Part of a small language model's weights.
Size: 15 layers, width 448, MLP 1792 tanh GELU.
Training: a variant of Muon for these matrices, 3798 steps.
Each number is 50 + 10 x the weight over its row's rms, rounded and kept within 0 to 99. Layers, rows and columns count from 0. The size before them is the row's rms in percent of the matrix's.

# layer 12 attention value, 448x448, rms 0.0197, rows 99-127, columns 192-255
082:37 49 44 61 46 47 64 47 61 49 54 46 50 42 50 46 61 60 46 48 54 61 56 62 60 40 55 42 36 46 46 55 50 51 36 34 52 40 32 53 58 42 36 60 57 44 52 27 25 54 58 38 59 50 56 59 38 66 39 43 45 54 66 48
085:59 61 57 50 48 57 71 62 47 52 55 53 41 58 51 30 33 48 44 69 54 32 64 39 57 73 67 61 41 61 49 45 65 66 63 38 55 50 39 43 41 55 50 58 51 53 43 60 65 66 50 39 47 51 55 68 43 52 45 35 63 38 77 47
087:70 46 55 31 63 30 54 45 56 33 49 56 45 48 65 65 56 63 53 62 72 41 56 56 56 61 50 51 73 41 49 52 35 60 59 50 47 33 44 53 49 42 62 44 42 66 70 70 50 49 53 51 64 46 54 46 63 47 61 37 46 69 47 48
082:44 50 49 61 59 56 66 51 40 58 48 69 72 50 52 38 51 38 50 53 48 45 59 43 36 51 54 49 41 47 64 45 47 37 46 59 81 51 42 56 48 42 50 73 69 61 70 57 49 50 67 39 32 59 35 44 60 46 41 47 71 53 41 60
083:41 34 43 64 49 31 52 55 77 34 43 61 55 39 63 55 45 50 48 65 65 61 40 49 60 50 45 62 43 56 36 41 52 48 50 39 59 53 59 60 34 33 53 56 50 37 52 69 35 33 43 46 59 56 47 54 43 34 57 35 45 43 46 26
084:59 39 40 51 46 55 65 41 59 58 52 57 52 55 54 56 48 48 38 62 67 43 44 50 41 41 45 43 50 45 64 40 48 51 48 54 25 55 64 56 58 35 58 58 47 45 45 55 57 45 48 50 50 61 53 59 24 73 55 48 49 50 37 47
084:26 50 68 59 69 47 45 56 49 40 34 50 53 47 34 56 48 44 32 55 49 46 55 46 67 70 52 45 48 53 45 40 47 53 54 39 65 43 54 68 58 48 51 62 55 42 50 35 40 50 47 39 51 28 64 44 44 64 38 56 56 51 44 46
081:50 57 71 49 59 56 38 73 60 54 52 58 44 48 51 50 65 48 51 41 66 46 50 52 47 45 54 46 36 60 35 42 60 48 48 40 33 63 63 41 59 38 38 39 41 47 60 66 57 44 69 55 49 36 46 47 66 46 47 55 46 44 46 41
086:19 59 62 49 63 54 44 64 45 48 43 46 54 44 54 54 65 40 45 61 45 56 43 50 53 52 57 46 48 40 44 34 38 35 35 62 47 40 56 55 54 55 60 36 61 63 47 58 51 54 58 64 37 38 30 34 39 35 37 38 59 44 60 59
081:49 64 49 26 51 61 23 51 28 43 44 45 66 50 61 54 57 61 56 44 49 49 42 64 34 35 48 43 54 56 42 26 45 54 66 39 38 46 37 52 42 56 35 54 51 67 40 53 59 65 41 58 57 43 50 50 40 55 51 61 42 49 40 44
084:58 32 64 70 60 55 41 58 45 48 53 33 51 71 45 19 42 38 56 52 43 53 60 53 74 43 43 59 43 67 59 43 52 46 50 54 31 54 75 56 40 47 57 46 46 42 54 47 55 43 50 33 45 50 60 59 37 40 28 50 34 61 42 30
089:49 66 67 71 45 47 51 53 51 53 48 49 51 40 41 60 40 51 64 58 43 73 59 42 50 50 57 62 49 52 69 48 53 58 30 39 40 47 39 59 39 32 40 33 64 58 40 55 64 47 42 42 59 57 38 36 36 56 52 26 51 37 47 69
091:38 67 49 27 69 45 51 58 66 51 40 68 57 59 46 59 47 40 66 52 45 36 52 63 49 42 35 42 41 57 45 44 41 57 59 53 48 60 49 45 70 47 53 38 33 60 51 58 59 64 35 56 37 58 50 58 50 58 35 36 68 60 56 52
086:41 56 43 64 44 53 61 59 49 28 45 37 60 49 53 40 53 62 46 46 26 54 46 53 58 62 49 51 52 42 56 53 37 61 51 46 54 44 60 59 44 35 30 47 55 50 38 33 51 33 56 47 61 51 26 49 52 43 47 59 46 51 54 47
086:56 43 56 43 43 57 45 58 38 43 56 48 49 44 44 45 46 41 43 31 57 49 54 50 51 46 37 49 47 43 44 61 32 39 53 54 46 68 50 54 52 62 42 63 53 33 33 40 62 41 40 48 44 68 56 54 54 37 43 59 49 50 45 40
085:53 61 58 71 36 49 43 49 55 61 63 55 36 42 48 46 49 67 35 49 56 63 58 43 43 51 47 44 43 45 42 57 55 46 23 55 61 57 49 48 26 59 29 50 55 46 65 49 42 41 43 36 51 55 52 54 62 65 65 67 42 54 34 59
093:62 59 43 55 64 62 51 71 31 44 43 62 49 48 61 72 54 62 49 52 53 69 52 53 45 39 51 71 58 25 66 48 41 39 53 36 48 54 54 47 48 45 58 38 44 43 55 47 44 63 30 50 50 60 54 44 53 38 57 57 51 52 49 64
084:48 45 49 49 44 62 66 60 36 36 41 59 36 53 49 49 56 43 52 55 63 67 47 54 54 59 29 49 48 32 48 47 47 57 54 53 51 66 25 50 39 50 51 64 48 41 63 65 40 57 52 53 38 61 37 43 42 58 47 52 42 43 51 69
084:51 54 46 59 30 49 52 41 65 53 36 42 55 41 45 40 44 41 59 62 43 56 40 44 57 41 63 41 71 51 52 59 68 62 40 52 51 51 57 59 35 53 63 54 47 67 66 34 46 44 35 54 50 44 65 57 50 41 46 51 53 62 49 33
083:42 52 47 50 50 47 43 49 57 37 67 45 46 64 40 44 56 52 41 49 44 46 51 51 54 52 69 46 56 55 34 48 52 38 33 50 53 45 37 68 45 62 35 55 66 56 46 57 41 54 36 36 50 42 49 44 50 39 48 43 63 49 45 41
083:45 43 50 53 52 50 56 52 49 43 45 58 44 62 61 41 59 43 38 43 47 37 40 51 48 62 35 50 48 49 53 56 54 47 41 40 70 57 53 36 53 32 45 67 48 55 57 25 48 53 51 40 51 51 48 42 46 49 57 53 55 53 66 70
088:38 58 72 50 46 59 42 50 39 58 44 72 50 50 44 32 40 43 36 54 52 47 68 54 65 36 59 21 53 42 44 56 58 55 56 48 48 41 55 51 39 58 27 56 52 51 50 56 59 53 56 47 52 65 68 40 40 57 47 39 44 48 39 54
086:39 48 47 54 59 42 42 54 38 32 51 42 56 49 40 42 40 49 71 42 50 35 51 48 55 33 45 54 43 40 54 62 41 52 44 41 57 44 67 47 50 41 30 48 63 58 50 52 63 55 55 56 40 49 58 50 59 56 55 27 45 48 38 37
086:41 63 61 60 54 50 70 47 53 57 44 61 49 44 40 58 42 39 47 60 41 51 65 56 51 59 47 58 47 54 56 63 50 45 48 69 51 57 66 54 58 57 44 42 65 71 43 38 58 54 40 55 56 53 38 42 44 60 64 35 59 42 29 60
089:28 37 52 59 43 48 39 39 49 52 42 56 34 42 41 62 56 33 63 21 66 55 44 64 48 34 60 34 41 46 59 43 44 31 73 41 45 37 46 64 64 48 55 49 65 41 52 48 55 31 61 39 50 47 66 42 51 59 56 59 62 39 47 40
083:45 37 54 49 55 36 43 57 29 43 50 32 47 52 35 56 56 32 38 44 58 42 51 47 74 57 61 65 31 52 58 54 61 52 61 48 45 62 36 50 63 46 55 58 39 47 56 49 44 50 44 62 59 45 37 47 54 54 53 59 53 49 65 43
080:38 63 40 54 51 35 58 50 43 50 55 43 42 43 51 46 60 35 48 65 54 47 41 44 43 43 31 61 45 60 34 67 53 32 44 51 35 56 37 68 66 57 51 60 62 41 61 56 45 51 42 44 52 17 55 29 65 38 42 66 52 56 61 58
079:58 43 58 55 26 41 42 66 54 65 41 42 53 61 40 44 48 44 68 47 33 67 44 61 55 46 35 50 72 47 45 37 67 49 36 45 62 48 33 45 45 45 48 38 51 58 60 63 51 41 50 50 37 50 53 49 62 53 51 42 40 51 50 64
083:45 39 49 51 47 50 57 51 46 52 67 51 53 63 41 52 45 49 43 63 49 42 54 43 47 58 60 54 62 47 49 49 59 47 44 54 52 31 54 44 35 29 38 34 53 31 39 47 47 49 28 51 53 53 58 54 38 57 32 55 50 50 52 49
# layer 12 attention output (transposed), 448x448, rms 0.0372, rows 99-127, columns 192-255
083:59 41 65 40 44 54 54 55 38 48 42 52 53 60 57 71 55 26 64 56 49 66 61 43 60 74 47 41 35 45 50 52 58 43 48 58 61 54 57 46 43 40 55 33 41 39 47 60 45 54 60 55 57 48 48 50 65 63 57 56 36 31 35 39
088:51 40 44 49 52 42 49 41 50 55 44 68 71 54 55 59 57 59 54 30 45 57 40 50 40 51 51 37 40 55 35 56 55 49 46 55 45 37 54 59 61 43 56 50 38 38 45 41 37 53 54 55 49 71 51 58 46 57 43 53 32 50 53 55
089:28 52 29 48 58 50 62 50 53 55 37 58 37 64 39 54 53 49 48 45 28 42 62 52 50 57 54 28 46 43 57 53 38 62 49 42 50 59 63 53 40 51 43 53 39 40 66 49 43 40 50 44 41 52 41 40 45 45 60 60 63 22 49 41
086:60 66 46 51 52 57 43 62 45 45 48 66 42 63 50 50 41 54 50 52 61 30 51 60 81 35 58 49 38 50 53 51 42 41 44 26 43 58 58 29 70 66 50 49 50 38 60 62 43 58 53 66 64 58 53 45 48 47 39 38 38 42 38 65
084:54 53 49 65 59 51 50 50 37 59 64 43 41 52 49 37 54 53 33 56 36 70 61 52 51 46 64 40 47 25 42 48 69 66 52 49 43 54 58 57 69 51 43 59 45 68 38 55 58 62 61 55 47 53 62 57 47 70 60 39 44 50 51 72
086:55 56 53 45 57 52 46 54 41 56 39 47 46 57 54 46 59 51 46 48 34 34 71 58 47 47 51 44 62 52 46 56 64 39 70 33 53 46 64 59 36 69 36 43 58 49 75 58 25 61 42 54 49 46 51 47 62 65 36 41 44 55 50 50
086:50 40 45 59 38 63 54 53 36 50 52 58 60 46 37 47 45 55 67 56 61 64 44 50 46 34 44 38 57 54 72 51 62 49 33 42 45 51 33 47 37 42 40 50 54 70 40 46 55 48 34 61 44 55 46 51 41 38 56 59 52 56 40 39
086:41 41 46 52 55 46 60 43 65 47 37 47 43 64 48 74 58 47 37 54 60 66 47 45 57 61 65 37 60 38 56 34 68 53 53 69 57 53 38 67 60 58 48 46 64 47 39 44 70 60 43 53 64 53 64 47 45 44 58 36 57 47 63 36
089:57 38 41 37 50 36 74 50 34 60 50 57 48 53 50 55 45 47 50 39 64 55 57 58 39 39 49 47 60 69 63 54 61 46 59 44 36 54 38 52 31 57 41 54 57 43 48 40 53 52 65 48 49 67 64 60 33 74 47 49 56 37 51 51
086:46 38 39 59 62 51 56 49 75 53 67 34 44 38 38 50 37 62 58 54 47 46 49 47 34 56 59 39 43 61 57 64 54 51 17 41 57 49 65 37 49 33 55 37 46 33 53 53 35 51 41 54 55 49 58 57 53 60 67 71 52 70 52 55
086:37 76 46 53 44 58 43 65 47 43 62 49 52 51 55 60 60 44 46 48 58 47 58 60 18 63 45 48 64 33 36 55 57 39 50 69 48 63 29 57 45 60 41 69 65 66 38 35 49 48 53 53 47 49 78 51 54 50 59 43 53 31 58 62
089:64 58 49 51 52 50 56 55 44 56 36 66 58 21 24 56 54 49 31 39 44 53 61 35 61 50 44 55 37 44 38 66 55 50 62 52 59 57 43 47 47 55 31 72 55 62 52 40 42 54 48 60 35 45 65 43 53 60 36 55 31 63 51 48
094:46 50 54 61 42 63 44 62 31 45 56 42 44 41 44 55 77 55 39 42 44 53 51 45 58 49 61 61 55 61 35 27 43 48 48 32 41 50 43 51 44 43 40 56 53 53 34 59 38 38 63 38 53 33 64 52 55 41 50 43 36 49 44 54
089:60 38 45 61 64 56 38 38 55 43 54 49 48 40 40 54 39 43 62 48 47 54 54 45 36 43 58 59 50 53 52 61 55 47 54 42 65 48 52 61 30 57 60 48 48 60 56 49 54 54 46 49 58 59 56 42 51 57 44 59 56 40 57 50
088:49 45 61 54 35 51 66 43 68 40 39 52 46 62 60 28 64 59 56 64 48 43 69 53 47 48 56 46 59 34 49 65 56 56 44 34 56 33 41 57 35 38 46 40 38 69 59 67 65 46 46 35 64 51 57 44 62 60 44 45 45 61 55 50
089:32 43 69 29 59 51 72 30 53 60 54 45 50 52 62 60 46 41 59 50 47 58 42 43 49 50 57 66 51 42 66 62 56 66 67 35 32 64 48 49 50 39 70 49 58 55 43 30 63 47 48 55 54 44 52 51 41 39 45 43 51 45 54 46
093:53 47 43 47 31 51 60 33 67 45 54 61 64 67 57 46 57 52 62 43 46 26 63 43 40 64 46 64 41 55 54 47 52 44 59 50 48 56 47 52 56 41 51 64 63 61 33 42 59 38 45 60 44 25 50 49 68 62 37 46 42 52 65 29
087:53 50 36 49 64 36 46 48 71 64 54 47 56 55 75 35 49 58 46 42 42 45 55 52 44 38 51 65 34 66 56 54 39 38 62 60 60 44 57 45 24 45 55 50 63 54 45 45 61 55 53 50 47 42 61 35 62 62 52 48 37 59 50 39
087:44 46 38 47 59 50 38 49 32 43 44 49 20 53 54 60 51 54 41 39 39 63 54 58 46 67 31 48 46 48 49 50 41 46 62 51 58 51 41 65 62 71 60 30 48 34 44 41 52 46 79 42 51 55 37 45 54 47 43 47 61 46 37 74
087:64 60 50 49 56 49 62 38 53 48 35 60 64 52 47 52 49 57 57 52 28 66 54 53 56 37 48 42 41 48 53 40 42 74 55 54 46 53 43 48 41 63 50 42 42 59 56 52 56 53 77 50 44 41 54 43 50 46 62 52 51 58 44 47
087:48 40 41 47 45 62 41 52 59 54 43 45 55 52 28 41 52 62 58 61 44 42 53 52 59 47 59 48 33 46 47 35 53 31 52 53 54 46 50 63 41 49 38 51 62 45 61 56 50 41 48 53 41 55 45 55 50 41 53 46 38 64 48 53
088:34 29 42 42 33 36 67 47 62 39 51 38 49 51 54 65 58 46 37 47 56 50 33 54 64 56 71 60 50 57 36 54 29 47 54 57 57 74 66 45 64 27 67 39 36 33 45 49 48 37 47 63 45 42 48 68 61 51 58 56 43 53 61 51
089:59 38 48 47 38 40 53 51 64 41 38 55 36 29 66 49 36 25 43 65 62 72 45 46 59 55 47 48 52 48 52 50 46 55 40 53 47 53 35 65 47 68 58 52 38 43 44 48 49 39 42 35 52 41 48 47 55 43 51 55 51 33 52 77
089:42 47 35 51 35 60 49 60 47 65 57 55 48 52 53 38 35 40 45 52 49 57 53 51 50 45 39 40 42 47 44 35 67 52 55 22 41 35 43 47 51 37 53 37 41 47 49 57 46 42 57 45 54 53 48 43 35 47 39 70 47 58 58 58
091:58 38 55 31 41 46 50 48 52 49 48 37 53 47 60 45 36 51 36 49 60 46 56 48 42 54 29 52 58 58 61 54 65 78 37 56 64 40 60 25 46 49 39 40 42 60 45 47 45 49 31 49 66 44 37 56 46 47 55 46 42 66 54 68
085:55 52 56 49 60 56 66 51 47 59 75 64 47 37 46 37 48 49 54 53 44 41 47 54 42 51 41 39 57 65 40 53 40 53 52 42 54 49 50 53 59 55 48 55 41 46 43 53 50 54 40 27 39 46 64 62 42 41 62 39 48 51 50 49
085:32 51 59 50 53 67 59 53 57 55 43 53 53 51 53 57 58 54 60 37 43 50 52 57 58 45 48 37 41 37 65 40 50 64 35 56 62 49 35 55 31 47 59 60 40 47 51 37 60 59 47 41 30 70 39 57 53 39 50 48 50 29 39 43
086:39 53 55 44 67 61 51 56 38 43 48 38 41 54 62 41 42 60 28 53 44 55 53 55 49 47 65 48 48 60 54 43 45 53 54 73 40 58 34 38 70 42 63 49 67 46 53 45 58 53 42 54 69 50 53 46 47 50 44 45 72 52 50 66
087:59 50 52 60 45 52 46 43 42 41 46 45 45 30 55 61 42 51 62 37 49 53 54 73 57 50 52 39 45 44 59 46 48 56 49 51 49 68 42 59 70 57 51 45 41 50 46 47 46 28 69 56 37 64 39 53 42 53 43 58 31 53 61 37
# layer 12 attention query, 448x448, rms 0.0156, rows 128-153, columns 192-255
060:63 57 69 68 49 33 49 40 55 67 79 44 59 40 59 45 69 49 58 32 49 48 69 41 48 47 47 53 40 48 45 55 42 48 52 40 55 54 48 38 42 40 57 55 59 55 45 84 41 63 52 60 49 63 49 56 55 51 57 48 41 55 40 47
058:52 37 45 42 56 49 59 57 44 41 64 46 56 57 57 49 50 43 38 52 56 56 55 41 60 47 49 53 30 67 58 49 59 59 66 39 57 46 46 58 66 53 49 65 51 46 51 36 27 37 71 35 40 50 40 41 48 53 64 62 59 72 30 38
058:64 51 35 45 44 49 72 60 52 55 53 45 57 51 36 58 75 55 58 56 29 46 50 52 44 51 48 40 41 52 55 55 61 54 30 54 66 48 45 69 54 56 49 54 46 49 54 37 46 39 48 65 43 50 39 71 66 61 56 48 58 31 62 59
063:51 33 36 54 50 45 33 61 44 65 48 57 51 50 32 56 62 41 57 57 54 75 49 41 67 26 30 66 48 43 45 39 41 68 60 58 36 64 47 54 45 43 58 42 60 66 51 41 53 34 56 39 45 57 64 55 55 71 67 43 60 54 58 41
062:47 62 53 49 41 32 43 39 47 43 36 56 51 44 36 50 33 55 54 36 33 60 48 43 50 47 58 58 61 47 55 58 38 41 68 59 66 77 52 54 43 59 42 49 52 59 65 69 51 45 75 49 55 54 64 43 42 59 60 58 56 51 47 54
067:70 47 71 49 58 36 42 42 66 52 60 46 54 59 76 40 58 42 47 50 53 71 54 51 43 65 38 49 50 53 51 49 45 74 45 53 42 56 59 32 50 51 35 49 52 54 57 51 49 65 41 31 43 56 56 39 38 47 63 47 49 46 32 43
067:50 47 39 60 43 35 46 59 52 47 41 42 44 69 38 28 46 50 60 47 46 40 50 53 45 47 23 55 41 48 51 58 49 50 48 46 49 66 55 50 37 47 38 40 57 69 48 55 36 35 50 48 45 64 51 58 34 47 58 51 56 63 51 59
067:50 51 50 49 29 50 38 36 26 57 66 50 47 53 65 47 55 49 54 38 47 63 53 49 39 70 51 46 61 51 47 69 53 51 40 61 52 47 47 43 73 44 60 44 51 41 39 37 41 43 66 51 32 61 48 62 37 53 65 34 40 31 68 54
080:79 44 54 45 60 56 53 50 69 67 61 64 54 53 49 31 52 33 41 40 54 48 66 34 41 55 47 54 35 49 57 51 36 44 48 49 46 37 52 52 66 40 62 61 45 40 43 52 53 31 43 51 43 49 48 31 31 40 50 60 51 53 52 56
083:48 64 43 50 53 55 44 44 39 57 46 42 53 49 42 64 51 55 46 56 32 36 54 55 42 40 60 42 31 39 46 56 43 51 61 29 58 49 63 46 48 51 54 57 64 41 61 61 67 47 40 31 57 46 37 36 55 34 55 66 51 51 62 48
092:55 45 55 39 50 50 52 41 47 50 57 65 40 36 57 55 55 47 47 64 45 61 56 45 49 49 51 33 31 41 57 47 37 60 50 40 38 55 36 55 53 49 68 53 52 43 58 32 53 50 58 41 60 34 65 37 52 37 40 62 50 42 54 57
086:33 56 34 50 71 57 36 30 39 59 36 36 37 44 48 71 54 67 54 55 43 48 51 53 54 50 56 46 27 57 49 51 45 42 50 48 54 47 48 62 47 70 53 55 50 48 57 56 63 56 64 42 62 44 52 33 62 49 32 37 36 52 47 58
082:44 41 38 46 39 42 35 42 49 60 55 51 59 61 57 38 52 42 57 48 47 56 34 39 57 37 55 61 54 32 52 52 67 50 53 54 45 57 51 33 52 48 41 42 57 78 35 39 58 65 35 44 37 59 37 54 46 47 48 45 64 45 58 52
080:34 60 62 38 47 47 34 62 59 58 35 52 42 50 72 59 45 41 55 65 47 55 63 45 35 64 46 40 54 53 54 48 42 51 55 44 41 29 41 33 50 57 62 52 64 54 54 20 56 52 70 46 49 49 61 64 42 43 64 45 39 43 50 62
090:68 55 50 44 64 63 57 62 59 57 47 46 48 36 53 61 42 54 43 69 40 47 61 43 52 52 49 35 40 55 37 58 49 53 44 54 45 52 42 57 53 51 47 58 43 41 51 43 63 43 55 44 49 46 61 41 51 37 24 58 35 41 56 43
098:49 45 41 61 64 57 56 34 46 43 59 32 37 65 33 49 55 68 45 50 53 46 46 59 60 39 47 74 45 40 59 50 55 32 68 62 72 57 66 63 54 63 57 46 49 48 55 61 34 58 43 58 45 63 46 45 60 54 53 61 27 48 53 51
095:60 69 69 44 44 62 74 57 49 48 64 66 38 51 53 50 54 50 55 58 48 62 55 57 50 39 42 29 51 36 47 69 50 43 40 63 68 59 42 37 52 50 42 49 47 42 41 44 50 50 50 56 54 30 61 27 35 45 49 53 43 45 58 34
095:47 54 57 44 49 48 45 66 45 50 59 62 53 47 43 63 57 58 47 53 40 46 61 57 34 68 42 59 36 43 53 52 38 52 29 62 26 42 58 61 49 50 42 50 47 32 52 49 48 48 41 50 51 43 56 42 53 33 49 64 53 57 49 57
096:44 50 56 32 54 65 49 48 55 56 38 57 55 54 52 51 51 42 47 65 43 53 44 57 43 49 38 42 39 41 42 52 34 54 39 52 59 53 34 40 81 47 63 56 57 41 44 59 66 44 43 40 33 42 54 47 50 39 54 56 62 67 57 64
089:39 42 52 60 49 47 45 53 42 44 44 64 38 48 39 57 45 36 48 61 33 36 48 47 49 45 58 54 52 46 49 56 59 50 66 60 57 30 45 46 40 58 53 47 56 53 53 42 58 49 53 47 53 51 37 67 53 44 55 42 45 36 62 41
082:50 41 49 49 45 32 65 49 45 51 44 38 54 59 62 80 52 37 47 53 36 59 53 48 49 57 41 51 50 48 41 55 54 43 39 62 40 32 69 56 64 60 34 43 51 71 56 45 56 53 51 48 50 70 54 55 69 58 51 45 50 44 43 44
082:54 64 44 38 54 38 55 61 66 42 69 63 60 56 46 78 42 72 55 51 45 74 49 49 43 61 53 52 38 57 55 40 49 50 54 40 41 68 34 42 82 39 45 60 43 57 42 42 46 58 38 33 40 34 57 34 46 43 34 32 49 49 48 45
078:45 55 50 46 51 47 57 40 50 42 66 53 66 55 50 65 38 46 46 50 61 41 34 42 41 59 52 54 41 34 32 46 40 54 45 38 57 49 47 58 45 55 34 49 55 52 53 58 40 29 59 52 46 44 56 54 46 47 46 58 55 49 54 64
085:47 45 59 62 57 64 40 39 25 44 45 65 51 56 41 24 55 38 58 57 43 49 65 59 67 59 27 39 45 41 52 47 52 54 51 53 48 47 48 40 30 40 52 61 68 52 41 40 38 26 48 39 58 59 42 62 49 54 65 48 46 54 47 46
089:52 41 54 56 38 54 48 50 35 42 65 51 53 64 47 53 65 52 45 53 52 53 56 62 42 60 49 55 36 42 34 50 53 24 51 64 40 44 43 55 19 45 40 66 55 35 33 39 58 46 50 56 53 71 66 56 68 50 56 65 69 48 50 63
078:43 45 49 35 50 31 42 53 62 47 48 56 53 56 37 59 46 64 59 50 51 67 51 73 57 48 48 62 44 53 38 42 38 43 54 50 44 47 64 53 48 54 61 64 33 63 44 51 44 56 43 59 41 68 51 61 45 28 38 52 52 41 55 45
# layer 12 attention key, 448x448, rms 0.0161, rows 128-152, columns 192-255
057:50 42 46 54 52 63 41 49 66 53 55 44 39 55 35 69 57 65 52 57 41 43 50 46 61 64 48 60 78 52 33 49 66 47 32 57 39 52 57 47 51 59 42 28 52 39 47 72 50 34 35 64 36 55 46 42 55 41 36 51 59 44 48 53
052:56 30 53 57 39 67 44 48 42 63 51 56 41 37 53 25 51 43 44 53 59 45 34 50 46 44 52 48 55 60 57 38 54 45 44 48 42 55 62 55 58 45 32 49 42 60 63 78 54 65 40 45 48 44 50 48 67 56 50 59 53 36 65 66
053:35 68 62 55 50 57 55 37 54 56 51 51 55 67 57 58 42 42 52 59 63 58 58 36 39 50 65 43 49 49 46 49 54 56 54 52 46 50 50 60 65 45 43 44 43 43 62 50 58 53 27 31 39 57 48 64 56 66 37 58 45 47 61 53
058:61 58 50 36 54 35 49 37 54 23 40 50 47 54 51 35 47 44 56 30 56 49 42 56 46 58 62 41 63 37 45 51 48 54 41 65 57 58 39 30 59 50 50 39 49 45 66 44 37 58 62 50 54 38 43 52 43 54 49 43 42 62 30 58
061:64 32 46 51 63 50 58 36 34 60 53 46 52 40 52 50 45 40 63 49 58 56 57 45 42 65 65 51 67 51 33 65 36 43 40 44 37 34 54 42 73 45 48 58 57 50 61 32 38 34 58 52 40 56 50 60 42 33 45 42 66 62 43 44
064:47 48 38 63 44 54 50 61 42 72 59 48 43 49 63 54 60 44 40 46 34 50 50 37 41 49 34 60 41 38 58 48 62 68 45 51 37 42 34 52 43 39 62 52 38 65 41 59 63 36 46 42 61 51 50 51 45 46 56 73 45 49 86 40
065:54 47 40 43 53 57 39 55 54 61 38 58 51 49 45 46 46 52 61 42 51 50 49 44 58 41 63 60 47 53 50 44 47 48 58 50 39 39 34 54 35 55 45 54 43 49 31 68 56 58 48 65 37 41 55 56 45 58 63 63 40 38 62 49
061:38 59 40 52 54 56 48 59 47 41 27 66 47 34 50 70 58 37 59 54 32 60 52 55 49 46 47 38 39 50 46 37 66 39 61 36 37 54 58 56 33 34 53 49 57 50 46 57 58 55 56 55 49 45 57 46 49 52 57 70 36 38 50 52
076:63 50 61 51 45 55 47 26 48 48 57 45 49 56 75 44 44 52 56 70 52 51 44 45 55 40 57 55 37 47 36 58 27 46 54 37 43 44 57 53 60 68 40 43 26 51 53 33 45 60 64 56 49 51 50 54 42 56 61 37 54 59 38 65
078:59 49 58 43 38 51 53 50 37 49 48 48 65 63 51 30 47 50 61 52 56 49 51 56 39 57 66 53 49 67 56 59 28 47 51 44 57 58 54 48 46 65 59 52 55 42 41 65 42 56 56 50 45 61 25 45 46 53 55 34 50 50 39 60
093:64 54 65 54 56 41 50 51 58 48 59 48 61 71 56 49 43 44 54 63 55 46 51 52 42 45 64 54 53 56 53 63 41 43 39 50 72 54 68 44 53 62 47 42 61 56 51 45 45 44 53 36 56 65 44 48 43 46 36 31 51 52 42 46
069:52 64 41 45 46 57 36 51 49 50 57 57 50 43 47 38 47 49 51 38 50 44 33 50 39 63 60 44 62 62 54 62 48 60 34 45 35 47 58 52 62 54 54 61 61 42 45 49 52 61 38 42 43 45 70 51 65 55 63 51 39 31 52 45
078:26 46 55 55 40 48 42 50 52 48 50 38 57 37 43 47 62 51 52 50 59 63 50 45 63 56 33 57 37 31 74 59 62 62 51 55 37 70 49 49 36 51 51 47 47 48 28 40 65 53 42 42 33 41 43 56 49 51 40 80 52 61 54 46
082:39 43 61 41 68 56 58 42 44 59 71 32 42 58 44 60 60 41 42 52 47 40 57 52 51 47 54 50 44 57 53 48 42 37 47 55 51 56 55 48 31 46 58 41 71 59 48 51 59 38 47 56 41 57 37 42 23 45 50 57 43 60 46 62
089:81 60 45 36 47 41 41 42 36 33 47 54 49 47 57 38 37 52 49 62 47 44 60 58 58 56 30 35 49 59 40 31 55 47 54 74 64 44 68 57 42 53 42 45 35 51 35 52 46 42 54 50 52 49 59 39 54 57 71 49 39 55 45 52
097:37 53 36 55 54 59 53 64 62 54 50 47 49 37 46 44 42 46 44 43 56 78 45 52 59 45 58 66 44 47 40 32 65 68 49 49 33 54 31 51 43 52 52 48 44 52 69 40 42 58 53 52 58 34 51 44 60 48 46 66 54 43 55 56
101:67 53 67 35 48 37 65 52 39 54 74 41 44 62 50 47 51 39 56 64 52 51 62 61 39 45 56 48 35 56 42 44 25 32 48 38 57 40 61 55 49 66 44 33 58 48 48 59 35 34 58 48 42 56 41 55 49 57 41 47 52 38 41 50
087:33 55 58 48 40 44 62 72 38 54 41 53 43 46 39 59 43 53 53 56 50 57 71 45 33 67 56 34 61 54 54 47 33 57 36 46 53 41 50 50 45 33 57 52 48 51 45 30 53 51 51 44 58 44 54 58 41 42 46 52 69 33 44 40
089:54 39 56 30 39 36 29 66 65 27 51 59 58 48 54 59 52 51 52 51 32 39 55 69 47 57 37 42 54 61 61 35 66 35 22 60 59 37 60 50 32 51 46 50 59 38 63 49 48 55 56 43 49 56 59 46 59 51 44 41 42 58 47 42
084:41 53 54 53 60 42 37 61 48 46 58 66 47 38 43 53 53 69 45 38 49 54 50 42 45 53 60 17 49 42 47 46 65 57 41 62 53 52 31 41 41 48 52 65 49 62 60 40 58 53 60 47 65 46 37 49 55 40 55 40 60 31 50 54
084:50 57 65 55 60 57 63 51 61 58 38 54 47 66 63 44 40 56 44 65 63 39 45 58 47 36 40 44 44 67 31 40 52 49 53 54 59 37 57 30 68 67 51 52 63 48 62 56 44 62 29 47 47 52 62 35 73 57 38 37 46 53 50 29
079:59 58 49 39 81 52 43 53 79 43 57 44 47 40 51 43 35 53 62 60 62 47 52 43 35 61 50 54 36 49 44 61 51 64 51 40 58 48 57 39 55 63 47 53 47 66 54 39 42 56 57 44 55 36 45 53 35 51 47 50 42 39 54 43
079:47 63 40 50 47 42 47 59 45 40 48 31 82 53 68 50 72 41 58 49 37 47 49 63 46 36 51 54 61 52 47 54 72 33 48 67 54 43 52 47 41 56 59 58 41 55 49 49 43 47 60 53 51 52 45 48 59 33 51 57 55 72 57 58
086:50 34 62 71 62 54 37 57 47 55 61 64 57 56 50 48 63 49 57 77 30 38 49 52 47 50 50 57 62 31 50 43 53 48 51 46 58 40 44 38 37 61 63 52 58 49 72 54 57 26 32 56 47 58 44 59 58 58 55 57 47 45 64 62
088:44 39 49 57 38 42 47 47 49 44 48 64 56 60 49 68 49 45 50 56 59 58 60 45 59 34 48 57 49 52 67 56 37 29 55 57 48 68 43 59 42 34 43 46 47 50 47 47 46 37 52 50 54 56 50 66 50 55 43 56 60 61 60 76